From a checkpoint of a small transformer trained on Wikipedia.
Architecture: biases on query, key and value, tied embeddings.
Training: a variant of SOAP for these matrices, 391M tokens, 5959 steps.
Each number is 128 + 32 x the weight over its row's rms, rounded and kept within 0 to 255. Layers, rows and columns count from 0. The size above them is the row's rms in percent of the matrix's.

# layer 4 MLP down (transposed), 512x192, rms 0.156, rows 448-482, columns 0-63
size [ 95 105 104  94 103 105 104 106 102 100 103 100  98 100 101  99  93 100 101 106  98  97 100  96 100  98  96 102  99 102  97  99 101  96 103]
[[ 63 127  92  95 115 166 140 158 119 114  94 163  88 112 130 100  98 154 152 115 128 146  76 143 154  61 107  30 155 127 123 161 121 152 136 199 167 149 155 123 153 179 121 156  94  85 140 169 126 123 124 156 118  97  87 161 109 196 143 129 199 120 103  96]
 [139 111 140 129  88  56 119 107  47  83 114 104 164  97  83 124  51 175 154 164 163  93 124 117  86 114 119 156 125 147 103 147 166 161  94 135 135 208 146 131 125 150 152  64 116 171 142 142 108 108 139 123 111 183 136 141 182 117  77 114  79 105 161 128]
 [123 109 129 142 133 123  91  95 145 120 140 176 123 118 137 167 162  49  86 130 132  92 110  61 113 105 138 151 159  54 134 153  65 119 134 123 146 130 140 113 117 116 124 113 183 120 174 176 131  67 180  91 113 119 156  91  89 114 123 120  91 162 128 102]
 [ 86 111 106 138 123  69 125 103 116 131 128  84 126 161 151 176 148 185 112 209 186 100  99 178 147 163 155  60  69 165 167  74 126  79 108 144 165 151 151 180  91 117  74 104 179 132 138 112 115 166 117 127  87 141 161 121  76 178 104 151 158 116  88 144]
 [105 162 132  95  76 125  69  71 101  95 139 114  80 110 117 161 158 151 150 160 116 155 171 110 139 130 129 105  81 170 139 161 125 166 197 110  96 166  89 115 107 148 150 122 100 131 117  69  72 156  74  95 133 171 137 117 133 154 119 187  89 115 146 187]
 [119 156 157 164 179 133 145 138 167 162 156  91 106 188  95  95  93 130  96 183  71 162 143 121  64 190 108 107 124  90 114 111 161 112 180 145 139 131 112 130 132  86 130 146 134  90 140  83 124  98 113 171 173 107 120 118 140 175 103 143 115 116 102 124]
 [126 105  93 133 125 108 124 136 131 143 103 159  51 107 125  90  96 128 198 149 195 108  93  93 161 143 142 114 133 171 145 172 122 122  94  61 142  88 141 148  76 117 134  96 114 144 125 162  46 119  95 133  59 173 179 148 126 174  97  91 138 120 103 123]
 [129 130 157 125 134 111 143  86 114 147 167 152 181 160 185 134 131 140 116 130 149  82 148 102 124 131  69 207 151 150 113 122  96 103 164 149 100 103 153 134  94 181 112  97 172 120 167 158 131 110 137  58 152 137 126 150 144 166 130 130 102  59 106 108]
 [111 112 179 137 112 159  88 112 155 114   9 141 106  92 104 143 101  72 124 128 116 112  68 185 128 167 134  97 162  77 175 143 121 129 139 124 219  97 114  94 112 103 132 160 124  93 124  97 121 127 112 166  61  79 150 140 135  83 120 133 121 113 164  82]
 [132  92 172 110 144 173 129 162 147 194 135 111 109 117  82 136 115 149  89 105 101 184 126 164 146 101 154 156 154 171 195 154  69 160 145 158  94 106 105 112 135 122  92 157  83 115 135 111 142  78  51 135 146 133 114 107 145 132 110 111 142 116 125  87]
 [110 186  69 140 151 143 129 143 121 149  99 181 156  87 128 125 162 101 166 118 149 152 170 154  97  62 165  90 158 152 100 142 134 183 165 169  79  98  88 147 174 109 132 161 146 142 102 166 111 132 146 120  98 152 131  97 163 167 180 155 193 125 140  93]
 [121 130 130 136 159  74 130  87  67  69 153 148 116 133 143 104 156 159 110 168 134 139 128 140  83  78 128 132 127  86 154 128 141 132 160 142  41  89 187 156 158  96  99 126 122 110 138 111 154  72 200 139 164 114 165 134 169 107 136 127  74 118 173 175]
 [119 177 138 145 138  90 125 107 157 148 138 112 134  31 128 102 168 140 126  81 135  93 123 104 145  95 140 143 145 102 211  75  88 127 131 144 150 102 148 103 143 171 153 144 174 107 169  97 100 121 167  90 129 133 103 179 136 188  71 171 101 158 136 147]
 [112 153 128  74 129 134 105 158 133  87 108 141  85 168 198 133  98 204 127 119 126 122 148 136 151 135 151 114 156 109 169 141 142 150  95 117 184 143 152 119  86  89 141  82  97 150  92 145 117 110 132 111 133 114  78 107 170  91  84 192 103 136  74 115]
 [193  80  94 115 151 121  93 136 108 155 143 154 165  90 136 153 168 208 170 117  67 139 124 126 125 122 117 143 186 104 114 130 127  96 131 150  97 130 148  86 135 136 116 120 141 154 101 149  49 102 129  71 135 178  94 142 116 147 127 171 176 135  92 158]
 [ 75 149 174 138  92 181 170 124 133  97 173 161 191 118 109  86 111 117 125 150 184 108  53  94 105 123 150 176  97  11 164 116 176 130 155 104 114  94  87 123 133 129 109 142 125 139  60 100 198 112  80 141 121 107 117 153 132  71 137 129  92 122 133 107]
 [154 128  73 140 103  90 175 119 187 123 127 133 115 192 113 126 105  95 109 123 161  99  87 186  52 135 123 144 156 163 116 170  63 100 123  90 126 116 140 160 121 163 124 118 131 124  97 147  86 212 141 151  99 108 132 152 128 132 178 119 179 118 160 174]
 [109 143 116 141 122 118 106 193 167 106 178 145 127 130  97 172  88  95  84 124 139  84 161 152 125 166 137 102 154 110 123  86 111 214 147 143 140 165 135 129 141 122 112 200 188 123  91 156 113 142 121  97 136  92  94 186  99 114 110  77 100  72 162 173]
 [143 143 159 144 124 124 126 150 150 131 125 125 152  86 163  91  82 180 167 136  94 130 157  59 112  56  97 129 197  97 117 108 128 172 142 185 131 131 174 151 131 180 136 127  64 123  84 190 115 199 178  60 107 146  77 118 194 141 158 124 127 119  59 100]
 [158 132 164 115 180 136 140 142 120 159 184 171 116 134 146 132 105 100 181 123 106  55 165  92 131 191 135 184 208  62 143 122 126 119 123 113 100 132 157  91 141 123 110 137 139 139 137 138 106 110 126 138 173 150 135 192 149 104  71 108 111 117  95  95]
 [155  95 104 189 134 162 172  91 163 151 128 123 145 131 144 153 186 198 124  90  89  92 121 120  82 150 163 140 149 200 147 127 129 167 108 175 132  91 120 163 128 127 112 130 125 117 182 107 121 153 180 132  93 101 174 101 147 159 175 176 181 128 170 180]
 [191  83 169 102  89 143 166 179 186 193 111 184 166 114 132 164 136 120 168 195 100 151 109 134 136 135  77  73 122 168 118 109 170 155 145 187 127  58 174 125 200  78 150  92 153  97 111 102  77 126  90 147 126 124  87  86 109 140 119 162 106  91 153 161]
 [ 88 187 151 126 143 145  96 114 109 152  99 138 108  94 154 120  77 114 148  74 158  98 119 133 153 121 159 143 137  92 157 124 137  99 145 132 153 183 183  66  99 156  97 133 115  74 115 130 148 114 122 134  53 112  47 189  83 168 117 146  72 110 128 150]
 [117 115  99 123  92 172 128  84 162 102 120 109 128 116 144  71 162 152 100 137 132 119 108 119 174 127 146 155 134 130 164 197  85 173 150 109 136  95 123 158 160 131 165 180 140 158 120 159 107 161 128 147 121 126 183 171 122 119  95 150 171 116 164 112]
 [162 111 160 164 185 156 155 124 102  92 108 114  92 131 151 128 154 131 140 151 117  36 136 140 133 175 145 115 118  93 105 137 143 120 148 162  70  82 118 136 132 110 136 149 175 110 147 103 132 123 124 148 161 158 150  89 111 152 134 141 140 115  87 156]
 [126 132 130 160 128 124 142 102 140  79 159 108 135  87 113 114 122 143 195 160 170 124 154 100 148 201  52 136 160 149 159  75 147 151 119 118 154 160 129 151 140 105 115 148 124 180 156 164 148 173 143 125 124 140 133 184  76  89 112 159  95 167 130 117]
 [ 73 150 162  75  77  91 108 164 100  82 113 124 141 160 149 102 131  79 166 144 150 144 109 123 139 104 103 115 120 173 127 132  76  93 117 140 147 118 105 161 149 154 152 105 129 144  92 135 106 124 127 149 143 135 167 113  25 137  95 100 177 174  91 143]
 [178 136 137 103  88 161 150  78 123  80  85  73 138 130 105 123 120 157 155 140 202 155  73 155 162 107 141 135  71 126 101  84 104  37 164  94 146 137 141 100 133 140 170 128 163 131 167 141 107 103 116 146 149 138 184 110 113 104  67 120  99 183 158 131]
 [136 117 170 156 136 146  86  90  88 134 100 178 137 102 105 150 202 198 170 146  79 138 163 143 142 119 158 124 105 104 116  87 127 107 135  96 157 149 107 119 163 145 102 106 137 166  76 155 116 155 131 129 197 138 135 106 143 134  99  77 143 163 119 185]
 [ 95 170 115 120 148 108 125 168 169 111 125 156 127  91 115 142 183 184 140 111 165  94  87 101 168 111 127 131 117 158 148 122 141 139  81 200 123 116 134 162 155  82 136 133 202 145 170 174 119 142 199 105  98 122 124 121 119 140  80 152  82 141 148 134]
 [123 100 145 117  96  79  69 104  91 139 123 151  93 138 129  95  87  85 104 172 118 149  87  89 120 117 120  95 130 113 153 154 124  88 117 199 145 115  85 119 193 149 168  74  90 151  68 101 149 140 107 124 121 125 109 143 148 153 161 159 109 112 179 155]
 [108 162  97 136  95 114 117 110 176 112 122  70  53 140 104 164  98 108 133 114 146 114 127 123 140 111 110 127 155 152  57 134 168 195  99 121 127  85 127 128  88  79 105  99 105 132 127  99 183  77 115 150 139 111 146 115 137 138 135 193 109 110 117 143]
 [107  68 135 158 111 177 119 100 100 155 114  58 136 111  87 105 128 149 106 100 183 107  88 106  84 103 113 136 127 138 103 190 159 141 137  87 140 124  87 209 122 103  94 117  79 146 103 105 134 124 111 167  83 135  59 159 155 122 111 126 144  77 112 130]
 [120 111  96 155 140 168  90 136 178 101 107 117 151  51  29  90 121 103  70 113 101 118 129 132 154 124 117 132 170  43 108 131  80 100 125 128 122 180 143 163 133 129 164 172 141 134 163 195 103 108  78  98 120 128 134 160  80 151 135 126 137 145 179  92]
 [166 147 156  87 147 150 150 154 155  86 109 117 152 157 173 145 132  87  96 106 110 126 156 133 124 161  99  95 139 144  89 140  88  53 153 130 164 149 131 174 110 128 138 102  99  75 101 111 124 140 119 123 140 108  83 162 130  91  98 139 167 104 102 147]]
# layer 4 MLP gate, 512x192, rms 0.173, rows 449-483, columns 0-63
size [105  97  97 103 101 101  98  99 110 102 105  95 101 101  93  97 102 100 108 103 105 101  97  99  97  96 100 101 103  95 100  99  95  92 101]
[[159 136 196 164 197 128 111 112 139 120 128 174 144 124 102 146  83 153 133 104 130  91 130 127 112 173 100 123  91  88 153 107 155 167  81 146  99 142 144 135 127  51 125 106 163 215 139  76 102 109 143 147 170 130 227 140 107 142 140 144 140 136 178  78]
 [121 179  93 118 126 118  92 101 172 144  87 129 142 153 106 128 133 125 111  28 153 131 137 149 132 133 117 175 149  75 152 137 145 110  70 117 146  96 141 119 122 194 111 183 149 143 128 108 145  87 110  90 135 145 111 110 135 140 169 161 111  92 157 120]
 [170 112  84 153 104  58  81  71 159 140 133 154 169 128  65 113  88 146 152 140 174 182 114  90 136 201 187 126 112 110 116 118  79 154 144 140 164 125 116 109 140 106 136 136 141  49 157 137 189 112  99 130 116 118 131 118 135 141  88  85 169 169 139 167]
 [165  98 141 206 171 150 138 125  82  90 136 124 135  97  95  77 109 154 120 166 150  91 149 122 143 119  98 155 138  92 131 146 155  75 130 143 164  96 110 107 175  63 175 100 114 125 134 111 203 114 132 108 152 105 135 109 142 133  74 116 128 102 119 111]
 [ 94 185 135 107 148 133 140 161 160 139 163 123  86 168 166 121 154 144 149 126 143 150 190 119 122  91 177 164 170 135 177  67 147 104 131  60 167 133 156 158  99 134 149  99 166 100 121  82  57 137 167 146 149 173 179  92 140 165 133  90 118 129  28 137]
 [132  93 211  73 137 145 147 175 136 114 105  45  58 176 114 139 137  59  67 151 119 122  61 178 160  87 159 144 164  96 113 137 134 159 131 146 118 106 127  87 164 150 166 109 191 195  95 119 171  86 144 111 154 147  79 100 155 118 190 115 120 105 135 106]
 [117 112 133 159 181 107  82 130 170 125 120 117 114 140 107 165 162  91  35 122 125 112 127 117 108  71 127 150 160 111 138 119 115 147 114 101 153 131 129 148 153 157  81 108 136 134 192 145 141 193 137 129  90  96  78 138 172  75  72 112 138 193 122 188]
 [171 118 125  67 119  47 117 139 166 196 128  82 100 141 125  79  90  93 142 117 108 157 156 199 166 129 110 132  84 167 135 109 117 131 125  95 153 137 123 142 114 125 120 172  90 110 125 157 113 147 139 134 117 153 105  95 101  83 128  88 188 189 116 125]
 [136 173  78 108  81 102 186 167 165 163  93  94 154  97 120 145 184 140  70 121 134 144 141 124 120  98 153  95  47 109 100 123 108 126 183  84  96 110 124  94 139 152 158 118 144  76 113 186  92  92 150 173 126 111 137 145 134  90 104 169 188 133  92 158]
 [130 120 156 140 122 121 142 120 169 121 123 158 133 181 166 108 172  40 167 201 113  85  95 171 108  89 110 140 141 144 175 100  79 147  88 177 165 161 158 158 103  75 126 104 100 147 171 132 195 123 140  95 114 151 114 147 146  68 175 151 123 135 113 115]
 [108 118 136 190 134  63 174 129 108 115 125 126  89 161  96  96 136 140 121 129 127 158 118  88 198 154 127 154  88 118 181 136 154  79 134  74 137 151 155 133 178 120 106 120 132 100  87 139 122 147 144 108  53 102 165 174 163  86 135 164  59 128 163  86]
 [ 87  97 141 144 100  98 100 237 126 134 179  85  83  82 152 143 136 147  87 176  66 113 142  65 173 130 110  91 122 107 107 103 103 127  86 119  90 132 146  66 109  89 129 120  89 144 185 166 118 122 115 117 121 130 157 154 145 131 103 138 125 137 115 106]
 [113 140 131  57 158 118 155  49 128  87 177 163 133 105 128 123 113 171 153 125 137 114 116 128 144 189 124 163 215 118 135 132 180 149 156  96 195 152  94 114  87  97 149 138 141 122 103 143 155 116 154 180 143 139 127 109 107 130 122 149  80 132 139  88]
 [116  67 103  97 104  57 115 119 109  83 164  84 118 146 146 131 132  61 145  98 114 101 140 169 216 166  90 110 108 125 173  91 130  80 122 124 119 174  85 148  69 113  86 158 161  78 137 164 147 141 137 110 159 107 107 111 110 100 157 110 102 193 125 148]
 [101 113  90  70  80 126 129 182 161 141 123 113  97 130  96 121 126 121 154 109 204 153 184 108 109  91 119 106 193 158  81  61 101 158  73 151 138 132  56 115 183 119 118 124 155 103 169 104 118  96 151  91 117  77 171 119  94 100  59 107 135  96 147 111]
 [145 125  85 181 116 150 130 124 138 148  83 186 138  70 101 123 104 160  64 122 121  97 148 158 173 127 145 177 137 112 122 141 134 140 118 121 184 161 109 110 175 126 161 117  83 166 142 148 150 124  80  81  66 104 145  82 110  72 138 137  88 121 134  84]
 [145 176 119 108 111 128 166 125 148 149 159  91 139 115 162  74 102  90 170 114 183 119 133 134  99  97 109 125 134 115 113 138 108 111 117 224 139 148 132 149 134  87  85 100  33 142 132 143 148 121 126 175 166 139 121 121 111 143 121 127  93 200  91 123]
 [155 122 102 127 199 131 136 123 119 129 120 128 174  73 110 137 130  83 136 114 141 125 128 147 141 123 169  99 112 140  79 123 164 136 112  96 144 202 102 184 121 118 142  83 118 156 136 121 141 146  96  95 192 112  79 108  90 157 147  83  99 172  87 175]
 [143  79 162 111 162 133 127 170 118 108 125 120 136 108 154  50 137 132 104 116 201 129  70 118 138 117  71 167  48 150 140 102  99 156  71 172 150 114 147 171  89 186 172 119 139  90 113 122 109 105 104 138 151 118 133 183 100 166 152 129  84 138 120 171]
 [138 162  89 130 115 140  69 170 104 165 121 168  77 118 141 162 154 150  79 105 164 177  73 137 112 123 112  91 166 158 135 178 140 156  75 105 150 139 160 118 113 128  88 174 128 148 175 153 183 128 153 109  68  85 153  99  92  81 112 141 168 156 128 137]
 [129 143  60 150 111 158 114 101 162 102 115  86 109  86 111 125  98 181  98 120 114 109 133 140 107 108 110 153  52  96 138 111 189 101 162  93 147  87 181 167  68 118 122 155 136 148 143 152 166 169 110 105  98 110 135 126 165 163 145 181 104 157 142  81]
 [146 126 121 180  83 164 126 182 133 103 123 145 108  45 110 147  92 161 127 136  85 170  90 108 181 105 143 167 152 187 123  93  88 154 197 117 137 130 114 159  89 178  96  99 158  83 161 123 156  36 168 125 166 107 109 170 146 110 107 165 113 134 158 136]
 [175  74 125 132 162  85 125 123 163 160 143 164 134  87 192 173 113 150 128  83 118 165 159  96  62 156 191  91 129  93  80  84 184 156 117 100  96 160 121  99 139 111 111  66 172 136 105 133 123 100 108 106 122 100 129 141 162 148  94 187 134 108 113 105]
 [134 129 117 181 129 181 143 104 102 156 147 110 128 166 114 212 135 122 133  70  77 190  99 116 119  83 182 100 158 163 113 136  99 171  98 108  70  38 124 118 149 173 150 120 136  98 146 151 142 156 171 182 132 153 150 172 130 123 130 103 170 148 101 120]
 [113 134 132 135 122 140  81 135 181 116 140  75 152  87  96 112 106 113 206 170 113 178 141 168  89 116 111 137 110 194 166  62 109 119 109 107  94 178 152 149 176 128 113 172 152 121 122 129 139 162 151 137  85 121 120 106 108 174  90 175  91 108 134 116]
 [136 132 131 164 146  90 158 125 108 140 136  61  78  98 178 191 166 116 101 143 148 114 126 149 117 161 153 142 105 110 171 128 151 179 111  60  28 105 133 130 187 114 169 151 134 129 180 118  91 182 160 163 163 120 140 126 180 110 161 140 146 114 133 112]
 [198 201 102 159 138 113 113  82 124 140 117 153 137  85 154 118 176 161 158 117 162  72 113 122 155 114 137 191 152 151 172 171  76 122  49 155 127 115 111 160 160 161 132 160 141 138 120  64 118 151 181 138 167 107 160 129 140 108  68  96  52 153  83 154]
 [133 115 175 133 157 150 139 159  83 122  81 161  80 129 160 114 119 112  87 123 191  63 145 193 107 141 146 127 158  90 138 142 150 135 164 111  75 147 125 154 126 160  87 103  92 135 136 117  61 108 199 120 153 176 146 128 163 148 181  78 147 145 134 113]
 [160 118 132 135 148 120  63 166 116  94 150 167 140  73 140 120  97 115 146 130 151 103 118 111  84 140  97 135 113 149 121  61 131 138 174  92 137  85 138  88 124 129 123 141 192 170 137  99  77 138 139 134  81 153 121 135 110 106 101 134  62  61  94 123]
 [152 140 113  91 214 185 196 151 107 127 136 139 106 142 119 186 110  92 132 113 190 123 186 132  91 104  96 144 119 109 145 118 147 146 142  92  92 146 121  98 143 182 137 120 103 141 100 104 171 167 106  71 130 119  95  74  98 150 116 146 107  98 179 129]
 [120 212 148 136  81 148 162 102  78 120 131 126 149 121 172 105  87  98 117 140 106 101 160 112 153  98  90 168 151 118 131 159  74 114  87 139 140  63 127 112 139 107 165 150 123 130  58 149 115 124  94  95  99 127 152 131 165 160 168 149 117 173 137 141]
 [147  77 217  92 117  93 117 134 130 126 112 130 146  98 156  64 166 111 140  94 178 103  99 112 123 144 158 150 133 147 130 174 123  87  86 157 148 127 125 153 133 117 148 116 153 146 133  70 148 122 116  71 118  84 145 165 150 149  81 153  67 142 180 152]
 [117 134  79 118 112 110 143 138  90 176  98 112 109  72 142 140  72 113 170 135 151 163 117 116 120  98 176 102  92 126 174 126 139 107 115 127 175 146 189  96  75 127 178 143 141 128 146 133  85 133 141 132  93 135 129  85 142 144 205 143 129 158 102 129]
 [ 92 146 100 130 135  98  92 146 100 171 156 140 124 134 151 113 146 127 138  99 143  96 153  90  93 184 128 157 123 109 136 129 160 136  70 106 104 165 133 154  63 161 117 129 163 176 203 147 147  85  92 103  77 129 131 110  72 120 119  75 127 163 138 106]
 [ 65  94 130 105 127 123  84 188 118 132  77 194 144 143 146 115 113 111 165 104 153 134 112  99 204 130 123 122  93 110 139 130 127 142 137 121 117 153 115 122 135 123 161 129 170 102 135 133 146 115 126 138  87 157 137 203 127 110 148 120  85 184 120 155]]
# layer 4 MLP up, 512x192, rms 0.164, rows 449-483, columns 0-63
size [106 101  92 104 108 101 104 101 105 101 107  88  98  93  94 104  96 104  99 105 100  99  98 102  96 100  99 100  92  98  94 101  97  95 100]
[[165 157  90 115  90  83 183 146 179 115  89 198 115 140 143 147 148 134 150  99 160 174 146 192 111 165  96 122 141 113  88 169 143 105 139 133 143 182 111 105 173 146 134 112 115 158 134 135  92 159 115 154 108 166 125 121 108 158 168 162 109 111 158 128]
 [136 121 122 150 119 139  87 163  83 150 124 106 120  98 160 108 140 102 137 151 119 114 154  73 156 146 112 100 135 153 126 152 128 125 109 135 104 140 117  85 117 158 120 151  99 147 176 117 129 160 191 119 126 144 142  90 113  83 115 144 163  55  77 169]
 [106 109 149 138 226 140 126  74 138  88 133 151  81  96 118 139 134 123 121  60 132  94 111 149 112 147 133 116 160 141 170 178 107 188 120  73 138 176 103 151 167 102 110 192 131 146 143 115 163 126 108 126 134  97  93 129 126 171 112 120 124 134 144 174]
 [117  74  90 126  94 146  58 104 168  68  68 151 126 157  90 131 174 130 128 171 146 122 136 113 114 164 143 148 157 144 152  86 144 109 187 180 113 101 126  81  81 112 125 110 110 179 140  89  95  96 121  85  62 133 149 147 141 132 183 170  82 128 106 116]
 [134 113 166 165 114 109 131 144 114 110 100 128  33 140 134  59 130 161 102 100 178 151 159 142 101 104 119 126 149 100 103 172 111 156  85 199  96 157 122 220 139 163 116 140 124 170 100 168 134 104 134 150  79 127 158 107 156 112 114 158 179 140 100 136]
 [163 113 158 176 134 128 120 155  72 140 130  65 132 135 107 129 103 163 190 128 134 110  95 180  97 119  92 116  77  78 248 101 146 106 198 142  90 111 139 120  96 174 164 129 138  98  92 136 167 145 106  83  75  90 170 135 156 156 108 100 111 144 157 102]
 [120 134 106 127 137  80 119 112 122 174 103 204 114 142 139 181 130 104  86 158 169 140  97 100 169 121  61 172 136 149 186 120  66  61 136 140 123 124 134 184 108 165 123 170 174 168 146 122 139 133 147  94 129 162 145 113  93 155 104  94  99  94 139  93]
 [173 126 135 163 106 130 138 169 137 150 130 184 120  93 169 121 111 122 113 148 108  82 103 159 119  91 145 158 102 168 149 150 104 163 112 110 149 157 117 105 117 125 119 104 193 193 151  98  98 145 110  73 163 133 185 167 157 162 185 174 131 125  92 150]
 [139 175 101 114 164 168 155 121 161 132 111 114  77  42 125 141  84  79 100 123 187 187 212  93  98 169 150 129 142  82 135 147 146 187 151 175 122 109  95 147 148  98 109 144 126 166 159 102  90 132  81 119 144 135 139  99 130 144 119 102 183 115 157 154]
 [142 169 128 150 110 161 107 117 135 122 133  97 167 128 120 117 127 144 186 123 179 148 148  91  73  69  97 109 120 135 130 156 154 143 135 165 110 127  93 145 175  91 134 134 138 122  76  81 200  90 113 101 132  67 161 120 164  92  97 120 159  63  78 175]
 [107 133  80 172 143 182 139 113  67 158 105 112 138 103 109 107 107 115 122 122 158 112 167 146 154 134 151  87 126 119 112  99  65 142  62 102 146 123 114 150 142 124 162 167 159 130 111  74 127  87 105  91  95 123 129  84  92 109 127 139  63  99 129 114]
 [139 138  85 167 128  94 114 146 120 171 104 129  72 114 152 107 150  77 161 116 137 136 167 150 173 145 181 121 169  82 152 177 113 100 183  83 113  96 189  74 107 171 149 127 188  90 152 170 191 126  67 131 180 171 135 114 114 111 113 153 107 135 104 140]
 [112 105 122 162 150  81 117 110 116 160 120  97 149 129 147  92 195 156  98  80 110 120 122  91  77  79 133  84 219 146  98  86 165 128  89 117  88  93  53  93  75  45 164 126 127 142 177 125  90 124 112  90 147 111 139 163 179 149 168 146 137 152 161  92]
 [ 80 150 128  94 168 118 147 126 149 161 125 118 121 124 121 104 140 122 129  94  56 107 151  93 172 161 121 207 111 207 173 151 113 143 143 136 128 128 106  99 115 101  97 116 123 138 147  87 147 164 131 140 153  89 130 114 137 113 122 149  64 150 190 144]
 [144 120 113 132 140 157  85 102  86 143 173 123 125 116 119 177 121 111 143 114 138 145  68 179 180 140 172 141 126 113  46 151 139 128 126 125 166  64 163 125 162 160 151 124 153 123  92 139 110 158 102 154 156 134 131 156 185 171 157 150 152 106 133 148]
 [ 88 136 136  30 152 128 106 100 127 135 153 117 130 161 140 178 134 115  88 113 106 155 148 174  99 136 128  97  87 168  93  90 174 123 151 140 122  87 142 121  86 129 128  98 101 126  95 131 152  94  95 139 174 124  90 123 154 141 120 131 159  94 109  93]
 [163 133 133 178 150 149 104 136  86 145  57 173 147 120 172  93 111 125 175 172 143 122 127 126 134 111 108 156 150 146 199 138 134  71  82 104 119 127 119 135 118 211 114  62 136 113 137 149  77 144  82 188 125  88  95 102 175 137 129 133 140 117  50 147]
 [109 116  80 151 118 101 196 126 102 120 141 112 138 140 136 178 135 156 112 138 111 119 157 134 161 151 125  78 151 133 186 175 181  28 137 164 150 111  74  88 172 155 161 160 162 141  79 145  97 178 136 125 119 128 164 145 118 131 173 146  54 127 149 184]
 [134 135  90 176 122 203 135 111  86 112 141 156 144 104 111  44 136 161 108 161 157 114 154  97 135  72  66 120  99  69 123  98 145  77 104 133 121 123 109 108 168 125 129 100 165 124 105 153 128 120 127 191  71 171  94  97 126 107  93 104 101  89 125 148]
 [103 105  84  68 175  92 176 121 213 108  91 133 165 162 118 126 143 152 115 164 104 162  92 130  76 102 108 108  88 171 169  82 119 151 141 174 135 133  79 166  76 135 181 155 133 165  94  68 109 138 165 167 163  97 113 144 149  85 135 162 145 114 176 142]
 [103 113 112 173 168 126 105 132  87  47 110 167 117 166 178 173  99 144 129 134 106  83 113 108 132 132 138 178  94  88 134 154  93 132 149 147 128 134  85  92 122 156 116 187 137 129 108 108 179 192 135 114  81 101 166 118 120 141 108 137 178 111 120 172]
 [135  64 104 163 120 129 128 162 176 163 108  95  99 157 113  77 159 125 157 170 184  87 153 104 199 110 128  81 116  76 149 128 128 167 108 104 145 209 179 172 149 106 132 139 171 134 125 201 119 118 159 130 102 139 179 117 122 104 126  87 169 127 151 104]
 [101 170 160  99  97 124 184 109 123 137  80 161  43  49 118 103 158  44 115 148  65 106 162 110 153 113 133 141 150 150 203 135 115 157 158 156 221 166 152 144 135 145  94 104 119 144  96  90 125 111 123 127 127 159 103 139 144 135 174  60 168 150 106 126]
 [106 144 208 124 152 104  89 164 146 157 134 102 141 107 180 129 121 150 115 173  90  58 143 149 102  78 119  84 130 140 186 111 152 128  97 116 119  98 113 177 163  84 158  95 127  74 185  92 105 153 191 185 125 154 150 109  96 145 126 105  97 125  77 130]
 [165  99 144 118 150 164  94 162 161 167 140 110 189 145 124 126  83 156 118 109 104 107  87 148 111 145 108 112 146  84 147  92 146 119 142 109 122 146 138 157 125 126 137 146 133 166  83 153  93  95 153 136 114 117 156 126 128 146  97 118  66  63  43 147]
 [116 123  60 131  49 129 122 103 118 114 108 185 174 147 104 113 193 155  93  86 108 118 141 140 102 152 205 111 129 167  95 176 192 108  88 105 143  94 183 128 138 145  67  99 115 140 189 156 123  77  84  97 105 139  65 116 168 103 129  91 115 135 165 186]
 [175 109 140 154 135 142 109 102 116 106 115  94  86  53 159 202 130 164 103  93 159 123 123 163 142 112 169 179  65 198 122 163  60 134 121 148 138  95 117 140  32 157  95  94 126 105 195  50 136 146 177 164 153  60  94  65 149  84 108 157 152 101 101 103]
 [135  86 149 143 172 161 114 168  93 112 129 193 135  87 128 123 102  95 164 168 128 110  99  99 141 113 167 171 178 146 175 114 139 133 158  65  62 167  93 119 121 106  74 134  54 168  92 139  74 144 183 126 100 132 156 108 136  73 126 148 121 149  59 146]
 [106 125 151 121 135 134 101 133 156 168  64  90  91 122 162  51 158 136 129 151  98  74 175 135  84 124 120  75 151 148 118 114  78  84  79 122 176  77 160 139 153 132 169 114 144 116 108  94 107 148 125 107 165  68 151 162 132 129 108 150 118 163 157 117]
 [136 125  99 157 151 202 140 170 163 165 141 102 112 123 142  80 129 124 170 115  95  86 130 128  99 144 122 126 127 128 147 101 143 122 213 161  96 121 170  72 207 127  82 100 141 178 180 210 132 120 101  92 135 147  86 135  30 154 103 109 110 153 140 113]
 [ 75 151 144  74 141 145 125 103 104 139 134 135 109 117 180 125 162  85 158 160 148 128 143  99  85 135 113 151  39 149 110 126  77 183  98 166 114 139 118  67  81 133 132 113 145 143 137 119 146 103 167 109 138 107 158 125 121 110  91  95  88 124 171 119]
 [ 87 167 149 139 144 177 107 138 145 116 162 133 238  94 141 193 144 182 128 162 129 114  99 103 177 158  93  34  86  95 111 120 144  93 123 117 147 123 133 120 112  81 127  94 136 112 153 144 121 150 106  59 134 126 113 141 119 168  79  97 126 140 152 160]
 [179  81  80 102 117  85  84 108 134  98 188 136 149 105 123  84 106 147 178  93 136 182  56 166  88 100 117 133 131 178 116 147 147 149 108 115 175 103  99 127 158 130 196 137  96  95 101 111 166 208 117 107  76  76 135 113 199  88  63 140 165 100 117 171]
 [156 111  64 133 125 125 139 137 172 140 106 114 114 160 204 101 104 119 146 168 138 119  88 153  81 104  58 171  48 124  53 157 112 117 169 102  84 150 122 166  25 133 181 101 155 108 163 130 119 179 207 119 137  78  87 138 181  91 127 129  97  83 158 141]
 [123 126 111 137 121 142  90 114 140  96 155  88 141 104 134  90 191 137 221 181 102  91 105 130  89 106 139 126 127  94 179  77 144  97 186  67 122  72 149 121  86 136  80 112 104 152 153 203 119 102 142 146 108 135 142 135  86 172 147 137 113 183 100 149]]